Weights of a small GPT-style language model, trained from scratch on English Wikipedia.
Architecture: rotary positions, no biases in attention or MLP, untied embeddings, normalized queries and keys.
Training: 675M tokens, 10297 steps.
Each number is 500 + 25 x the weight over its row's rms, rounded and kept within 0 to 999. Layers, rows and columns count from 0. Numbers have three digits each. The size before them is the row's rms in percent of the matrix's.

# layer 3 MLP down, 256x704, rms 0.144, rows 158-255, columns 352-439
099:503533544509509519517480469502498485473504486508483463495487522505487507547512483488518515534496523550514508505491542503506524525480505488443506548470551479468549466500488506545520490503505560534475542458499460487498531508518493488505496491477480479552538478446485
102:455512557540504532467483547539486503484548531475493486483486488493516458486505482507509541516527464488471526470508501503497496516557524516462472545509505511477459525506504529518449452583494532436484503490506490459525506535514498454556479535519493466504474482467492
103:491482492468489524498498506510470517484514527430473467479537476492546507515531475487490489513500532463523470561495509474518539485484512523487516509504486538499498520460510493477498500465503510490459487487453519500526455539464520502498515493531459438495529504510556
098:469534481512508489523495522530506492486485486521512486494536498464489503496503498536529482519508519540486514457534507536484489488483506472514456482550478518447526462538503500494505478523524535457529522483522510514482525467511483490523524538525496533512477562494468
093:499568491530495520489513542486447489524494488525509506514503459480501478523488499499485519511548517478432523492498477476521499500492489516499515466509506489512488469502511496454537509496461495469491492503505492473480497516505501471489476493475504526514509517497458
098:452502497483474524520508547510488510493470466461520498501551524509527496518490549505451513561510504504497491568518511512491483485464474496505514488483488484502540491518497506475510481499509486480515455481513527503482514491458469511440500490529554480503487453476539
098:501506472529465468449530488505475521455516494497521501516516506533495531461488533479475475524531482565483479483485483547510493473465516494523499499536485555517546471448543508471479510485501535497523496499507568538521472501508520474467490496509520505499483473501518
105:485497525446471476529527509488479505528491506481516509521474485517498507503429504501472514480467489495552454504515483521484487459495470493483475495456498491477537491480521510522477532488466537554509540484515470514513493496477475520496497469525494465496499465518494
102:496501485511460555527518520478490511518489488519455467477466490517526509475479514529481504525482517502490502428493481510455481470529508485479483506519500498486492496484500481538523490486474497506528462494504490507514508485532530512530499523498518486535487503520539
099:505488545466499529504503502557509541494479485502516528512541517492507484483534475468503560511537519478460490538516426459507492478512477486509500499523466470470504535474537465509451475507479523502454495499465506533453512506512477487549516513489463534523509476530490
096:546529498456535512540510478444468508505544481539515526514458482481505484545511526492483502512492475521505484477470484514503463443484496458491489490528455506522482499505492479493499502517508493467499496458464515528529493515490502509494492479486495515522494535528547
101:538506551473517501509513464492488522506487505472496531509507466520476505507528464524526500505506514497495485517517471472549493482545476525499486474531459475509540482452498527493489500469504506525511442506471501466528546549513496527480503534499497483466481508487452
100:486491513468502516517565496535473516470494513529510489519478492534534491499478520538441539470482500492522491490518492501521526494487498464520528475547475515471484501538533533511488472488462479504464525527466475534505493536500493494508518450456490462465497462532489
104:509533485505453493480487498498506515513513512513479498529535452495521463504513458499540458507445510518507502463509503501507528470516490487511481444539511449491537549515505534498544477522495523494466541494487534508511513478503488476444518484472547485498517542494496
093:507556443488438465476505485514457516526454506539503467521484521495477524463486505495492484486489465440461505520484503501510473525498512499492487528450489500496481501464505510475440519488489520493525471506516503505510460520468437544466482502482531472488504452484473
095:475472456493500503549464529498524504514540525454450494493509541522494519472475524477487504505498537463504489494468494508491544482510491504518476485503509519525539481485524520549524498433510465475486506515450448505513472527471484449463491540510531489502487463511475
094:473502558514512497480483501498499478494487513492489477533484462505544510519528469529480480449487485489542555492529489485493518497515548478537513488516485502499504508541492494511506500500507533534486437454491497560504506486503491411522492540510472512501496535534526
099:447495474473534500477484476521508467538515507467456470502482470506532511513502490447513518508501484565519501472474497517518482525506495522513480524537477539483526561519465507508483504478493509538492479500551496496499516497496529489521444490538500468518523470483509
101:535473502465511456472516508470508500475548455505473521460491442458519489544509461527500503512511471512501515457512547508558466512450475459506495501503456536489514507475495505524541513485517515492503539480503505516445514514488475497454513481521528499512544595481531
103:498439487473476500461535478498486486475454494504465493491520516482524481530472489457516483503494471488502513504512512503520469502476486469473517473497526526509495489503434520491463471495490457508478532461489493547547491472552501528510528493534501482546480492553534
097:521522528502553540513538536490528499487491546512508497518470511514445503495449514428447509498494476473472520526491547520528490484480480500476534494548483496514502507485510511487552427516533524495481492476475499464534456461448526507510524481536500506473467486469503
095:529520491506507541531527479492490487526509567497504494458484503509519536491449502521490477465500462504491497558471481496504513499520500503521520560522512527514531478460458496521537492523502469488492444490513547494497526473477509500446479506470523499526530483525504
101:505529478496461422507519511467518493523494561509486483498528514454527501534566466550449491501499511500472499567516470517510481514503520476492457498483523498476495446510454505533437516504496478461517530511502477463513479501506521495512524519489507539477519531510513
099:560457501470455507510519469538537487479500538529520520531472495522494497481494497526492480533465516495519503488461514491486495470474530483471440529513521483502510465468501474496473475465482479459510464484504469527547477499489480530506523456508506518503528522520508
101:498486479490487511472496467505537500505542481515477472494483542519512460473492513507480493508462509500501493481496477533456487539519472489492477469522493562467509562468488551504486499520476508512497497494485548476445507482510525482541487522530516498459504522516459
095:453530483475535507475495438493522533467476494468529519505492499512527488497498542480507515540512463547464473519516513504512482509502500540553475550478512467505460530526492468479528457472488490460507530497543482512518509498504508503517499443480502467520473510481503
099:520484475482485523529509494472518492553477535470505475511477451542487543469451482520524534512537557498470478544513501473529518490522491517498504541498472517472516480462524491486504475483474472478490467509536542502522548486537523493509584556488462460545461460510483
099:464522459527507482514473493530492508486542530533493515518439529477521500521489539488506497468450478510507534441532505515505495510519505491518512494482505544497565462524499479510528507515536493517535483470459487550492498539487457536512460465509532476513510499540519
098:527491503500543509486523541491492499513520475506499481507545479527496510525511453499522485474513498496504467485471471474507492476503466480499481501512513504499519470554492494499514476539486490484479467511523470484460495543483531524508500515540526506497491510520491
100:505575502489489551484508464487496478520504465501507472483529497530478498480526494522545519493490520498517524541501483492530521481460477524529490472529481484507520478491559485512505500526480549514507512534465497504486474512543455462515475507472463473458484503525479
096:525489533525493488500502464475518520495514478472522498503481505511485503494509495486491462499474468521510493485477541468538466497499520494497477491486485461513527527486490537495566471512529465526498420505505499508492489474474506541509468516505477496513485435469522
100:496495479499493506499460523504507514503529541443493495505484462480477487485447491502471475462466518452483483551501531482523517482516507480517548492481475509533506509478487474511545519505476485494483472504545492530545498514501490457467527520523482461556512463503510
100:511477463524489531479495547522523474504506466512502499506514503467525488485499467493515521515520442511539495468493516502495513493469478499547515490516507480513506499506455521517479491459537551476509528508555459469508515477463492478457527487478512472479527488487534
095:525503501520513549517481470512500529440462530473471521535494476475515513506529518524458449457519474504466491464486501489452486482511470486521497498466489495498462490471543483526528489509481516464529522480546506531496495554497487465494520491466530555504526526526507
094:516547468500507504522517516532474458524526473480447454499453490520511521491479521481499519484473483522489507442498483492501519527494513480514493460494468544493512499477481457521481473489472494459511491514518521494488470507485497505539497530514526520499509555506515
097:507515482516514466499479521506525478514486526489508495483478535499437419507490500470553498500486488495439455506489516524541526509472460494531465507540481460495492524471458518537499457522484506534452503581485510478512474501484455505481520541440435535501544508493469
097:506484468447487515491477478496524498494519525505495494506492520513519487479498536486481488461488464515490549479451512466517475486525510463503498507544520520512515471467482449530505475475490481518502518566498556491485467485528503501514504537515468522466471459458456
103:458538477505500487538513487473470504530534514513496451519476501470515490449519458505494521532513431571526531522483529486506514504516461484506472508548462469478526510541474489481473485521480485476520480521482478521470504513510535513508527482475509496500506480532489
092:520442474478513502475545543461527503472486506496435538493497489501489526503440537500475473501471484477508494551533496497514489532479537471488514492476527535515476506485504515526492484514509457522419474498501522483501497524504544489469530471528504461507467500525535
102:490490469458524499483500475473524482507493524470524501456509522496500516511483499515524534495491503479478446448499518491568487463465494521481499522505547507516504509526533492494543493466477485541480456510506486545493499495500496502516491461521479498538500462504510
092:508478514469512516459497524468502526447508511476500494493504514543565480469528542535488548509477525541519471510513451453457483442524490433510521516483498490488526518476498481492563496488504469537466452551506525480529491497497506492494518498517540461519470513467515
103:484520490484486489458493505509483537506504502541489485453555495504509501535446508491514511525502446572496494531512465507502561567507509531493500544501513510508484519499528497478525495486494526517489505515483485518510528490472506469541533491485511487519508477479499
099:421511483473473524529551475500478466518512484447557489473464437434522504466508524457526495504455463504498534507477531506440477536482515490510491508521541509486518480496532570477488498532507505488515485479545510489487498527475539487508511465464467527487497505504511
097:461515519508507477521511536509431482471504501548499502475485488495504504502504529486507482467529547564536455492554476535479493534511569484483544540497514474464499488507496504510513469497484470545521502495516511490482454516524495450454517455476485517452473535482437
096:545458482508497534511530504511477490506519525516492508524496484440455447521486478497452520494531493510503508519470549539513509500456452505557526468492483471508495477505495473473507488479502503481501470499504488512531480489465446478482516530506450471528538504501535
100:529500506496472438486557477501497486503466496484540525510500526490446475546507534513492484520487548512489526477504509488530499500466517500489475510541490542473528552460497486511496503484467514535507483457497509499536490527474515505494469444506472499490490498502485
097:473471463504485519537475516505476508461480510488532502522505497492508486470495497497483488486505506480512507525476520507496520447537526486517504539468550487481538484489507496507473488495499465500469506506489527498487477533494442553518546485516532527464487493486524
099:503536496486492500473485534487443477509540510488506474499498506508472514474489480534523491517477534501477490508480471520465488535532489518478479466534526523518506504475468483548493487530467522474532510527546482591524539486504517500489487500530461506495473545546500
103:497472502468498496506502487504494504493521537545532499493502491566476479450505492541536470502495523478531475517505478506525508514502502510528458500482491523521530450521517514451483509506511501528491441479477510536494478523502516516522490480507476523514496438518489
099:448556475454453495485530494547513525512541486577500478490536499533479482516509485565503464501472496534487462476460526496501573483504519532498456499447534529487521546497506478481489492489488483510547485455463517489498485485580522523506503494518461519467490487498549
098:481469450509487504511477503481520473514421488521509503458508495497532462506510525471497507495453493517499524511493537498500500465504462530500502483532493509479503507517441480437516485507477535530521504538475497481511496470501516500503514542505465485512515450500482
099:472553516510471500506495482514508486506478499449483517533510487447535495547487481488469499487486490507458489492485489484501480530481527496513504515516519509504476495519480502528504506540520518544498475528477507530496468509490503493499508520519503512503519477486485
102:501497496524463541465501487493518509487492509516472560504497426507514517458496512515519531480538489487521505536455489508486498532503522499575508501501526509481512504499505509506521473502500488516480512476498494486499490473483484460525467496510517454504461514457506
100:527506478535544536486540461487479528462502538452474503538504519510519485456404530496531474526479531479460492508504483500462504518496511513497489511433517463526493496490500467507529566533486526506457534497532464490506482516460518493498514455472526466483508533457472
099:516477507484508493483536511533533497480482520501495490515504570503507514507514518443556499493456504501500538456502482509492476479516510534498517514495490455538553412462479516469524467505542518471489500511459484518507476473492499483554509498558516478498519442479469
102:505504525510518525524513459437553502518495441503506538470517517492540544515517507499511484474533522472517517488431504461497460490524498500471521552526529507484531483511463541510490487478502477547513480509504529564529527493510514536535470526521505484518483504541513
100:548518541491494539538519498485514479486493519530514443494447501531499509504455524497486505533508549454456484518494521448454490522506474571512477461502495492509516509552500545510487496548503477496558508515484508506520507511514469494509502507522519468487459489452484
099:480544509512513500476515530516519532523509490459516481502505517523501484519493520465461528501505527505525527544524493481503504530510503523478510536504488463508504517532513560483517485491513484501512540532479534501482492479461519463489527467506484485492472537516473
104:494484475510484505491496511498485500487531489503538515507532516463482514492517511500524546498472484480529558529489524478507496562489504528495484532465471537501475492485455496467487519462505490506507487464426453466470530529506462488533457494505501529499527477465518
097:507503479568506488506470503470488499535514446525474467535474542487516511471511537480485534519510475520513473524510504485518516480499525499486488498486516456486519482483498488548513484473457542472541450462503489481522489487444522475529487460514493524505502495544506
100:493528494526488488473509457518500490498470534522559511517535487511484539543532478463499467512479539521521548462484502492507549482502503544498508513490467503473487527522498522458480483518527483525543490484484528501501498491479513485525521519523511494491510503531474
097:516505530530515524527518513541500493502514461497476454499508545470491494537510518513469522491512531482499486496503486484502522500496481500537490484506478519518516506508547491475477505469494471466506532516477500478490468553501511496479459502516493494554519480436510
098:490488523529496512502472516488486461525529514536474462512484514500436478476505527448519514533513519501458537481490499497454520478468527507466504518494498497509479532559491468505519509466524511468527529476510540467505491502490504533511503534453538509479533504445460
094:501523521485495539507488525500467481502495506503483497480473521539497501504500530484531547488489520509506529507469523516470446452513497507507568492464509528500493494498523464492482521498520470498531512478497507483518459492508526526529477503485491487486494506534467
102:474513511504517494528534477513472536455424516431528507505509515511495478512459495510522506538466520488506562486485528458510511505539478480516516464537451477471464515468501517468518461499511515510497479490477480529524472546504480514475482518506461498499498535442536
099:504462525485514552503492507492509499482450523494502470466518503477534544512471497479460522483528470480514501541500537526522523489492484486456508483488495519509500496426463523491531477515538497514525529487452484483477531534482525521498479456425496450504514419517499
098:485504513546494508497536523510547481478465476513467493526512485532412508500456502528478521485466509481514546521512526523533498533485515505504509517500541499438514473450464530521470499510489522509515514489523471514494518471502520525510510515494519461541507457458504
097:479515523540482512521507512523457486476476499536533501548508515491521493484480524489490498504534454509462493515459454475531481515527507475473503545506536511494472481499445483509528518503482505501521474480504541494550494495457521546511492480466532500494495487508542
100:486487506488529519476526502520510509502491464477486564544494503489519523491481501559479520503453467488512491525500523551480479486505504502540480521508448488496509487537473493494527531528496497544484499467490514508505508539497485514515495522516508482524467535505489
098:488512487456487535501473549475499414531460521493545490467516494494512508489529509530519523521504524458494540516482444484511512515487495513469483473477511534504490484481493486526527496514469468526487509540504512507482505562480513507478503548473554488518483488512503
099:473469433552524473475462554488475462490483514543571533515518499455498522467478512495514497501509480528507467485513437475525532504495540509529540504498545499540469501494452472545500527503505513504480476524490502464495526488556487498486518526503519489452535523512505
097:540492490489435528509502492524499502498523480472519532501524479556450474501470499511488498515506506496507516485506466450478538462494478540517468520475484532544482505475508543501488477478536507522477489506497499526461450483550504472516513510506475490521471494508509
097:530465488491510534453524472454482522481534510464546504518501480464525500526487498505508476546421495521517454507501483545524499536540529507500500493518495527507501471463485547512563493518506493512484520504523559510493459473486528528538499434477499517459532463501460
107:521526508507529516488486469553503497541538519502487458515476514463489518443442511470559484515458501473506590499510442500509471528479486497490524496480523499490525522473513521485504467526515503515473490483555487468504537456526477475481486476496518480538541497528499
102:472475522484509562526476542482505460562524484454556504499469567468528486481516508472517513507478558494503484531467537506511479518506481521523499497514511473487524496502519524524525502526477480516475490520487463512515505499518452490534461522520512520503503552522534
096:431470485518525536477511470469491511467444515505482502482507522473499477506473522438432549491496470521497510471493455502477478507477469542517505488464484492516510515500524478530440580475529521506504470469502487515541469474461506506506499498454522477481499479498488
102:439521503499470521482543507489517474522487557453500526488499520490490493515497533490495529516507500488523528496471496490493486530506517492486479486467473520448489511495488473470476467497484473493499484458470510479520463495492465477500488507492513515506474461482483
097:499505495468462438524504486580487456521470478527479499531492473509508519508484512500505468464425449495547497491486524483516514481462466517523456526485500525488504517510533519490484506507519498505516499491506488534505516461498475489507507545508494502489507567554462
109:563530483538454498485511457518484573507544465453527493537482512500530491493511532508507516489486526477480516515492483512500497524490475519484449511517490472503491515500506521495541519530543498495517493526497492445565524523480493508512529531542514476520506525453514
099:457547477542521493517502524512502545504486490468493523508528534473498499502534506443516516518493503512475490501503518501528486505472510497545502474522466520506519548540517520491533504492518476482531513514496512435513522522528495496545508566467531526468492538513515
098:552487584475516557524469527513539483494493476504551512520507508502539492515470479506502511463476496507501491509509499466447488490432486475476489520481499507507531502507474506495465462469494504444502483504552459492433497514510504502496495454504514494499511485489480
098:459456512479476478490498534499511483505526507500503516529530477526487481529462505500476504506512519443512522487512505533529508488541494551497522502499471506474500488535526511500466499553542500545473492541504537469508518481486527478493456511479478479483491494474505
100:506531492455497528459470493515486531548483458483530506505466539472509502485477504454518498529457523494553503509474566497487498526479447500488497500531525498505513509513496493555474488504507517533500500515484563523523527473480489471501475500507438408501553527483546
093:505521502453531493480526509509495478471505501527500467493513481510455504507498520474518513482524545498523495515514463503479475489489504489470556514491491521536518500500477480528514517524474501491493427501510511504497541478502516472507486537437538506536503459501502
099:498500515500495505512507526510480494535525490545452562539478499514536456457532523533486558478492482516500506498479472476522507533502520544513502485524455489508520480516528515481537493565497511513501460499444485477524512499551527448486531519481488516529488496519490
099:502463511491456486436530502489525527436497491479523532419478463553528496473540452467484478479508492517480492471506461476505493507518503449494504495507465497529493555470501485474533511451537535506458459497521479468453476488502498475489488471517470493480475506535553
102:486499504575501498509519499501473476485448481485503474463512462481522512475520496515481481482512496524532492508512533511496511506474494514490525512493488474467552473521490524519502514533510527502511485453494502522489479497433513490531480520492495496492488522480502
100:476498513517483481507498501546481497504495457491505517507524489504501514530469507536471547502523538495487500497483510465487534477482468507512490454500481497483504504483496489522512494572545488513515508530520516424542477504548481491460571513477494528522527450502479
102:479484496492483524506459507489562501489473540509507458510508507490499468499553526506499502491496534472541500538507529533493478505492547521494493478475514513491512516503500484486470489541472487469546453462512482490541467494522516489496504484528465500532480457556542
100:518438513483493510515544520463483511467534525522507498499479480466490504516478496487454522488513502481560511534536449454484518516525535516492427485495472507485494515544500493507525476468496477487493507458532512514559494476530520458498492522526486472442495511462492
099:519474502475510534470521547474497479461482511497457511500527489534508507465513490489523448494525452460505507480486482478507504479524490467498528478533497537490517532493510497517532441521508497510502456512515537496499539543504512476547489530500487492497499470497451
100:504552456497544502525515513518495534519519513503506492517501457516493482472520511515514508509547454481526533522503497523533528483490492522465490508472486510492508473525538498471504581567504511452530489507494513464456492485492464501462562488497503489486486491524518
095:538522522527507549512471514491470523535497553478495484474437507488486468485452481478473525496513504514480503505511513517508518508498531501485480514468479478501500516497506463496487560532531542464505496513472467531509502508481490512528482501402477527491513525487490
105:452474470491500479529486502460484473456526504518517512500498502480491487525492516509509488486466500505555510530514561500513489519495515487450525518467500525508517545535495500505473500478459507488487483515454507469499483527478483448466477500536462529472462534477511
097:477463473548513529522523470504441533499493541533483526471507507512548499504492473461490463509523474524539503507547460504478495496474489460512528510511512491507489522510508465523531487434515482501497499471473526495501481510550508504514488500505476449489485532498480
097:489497475510525542479516516509482495501531479509504539486451532568503513480512516519530475522537480528480473549505512507506505476486492526468459483501457500498485530521527511500449496516496494520532507489466466496484472491475500499510473500556491542540521481513536
101:490509555471502529483482499496525507517491511503441539474513518480488519493503482528491525488491509536537503493503507500503479531480516507502539490511499502456517491528548477535529516541536552501488505503497486522473495450483474470488492485553476489521495468515439
098:499509491460513476535528468545480512518510488529542473523467494474499465491521520507508486487493528490503472494471485524518540507462459490515475485472535526528479485488487520500491491533515422492519482487487534474459457506491500468539497539550485475505506511506479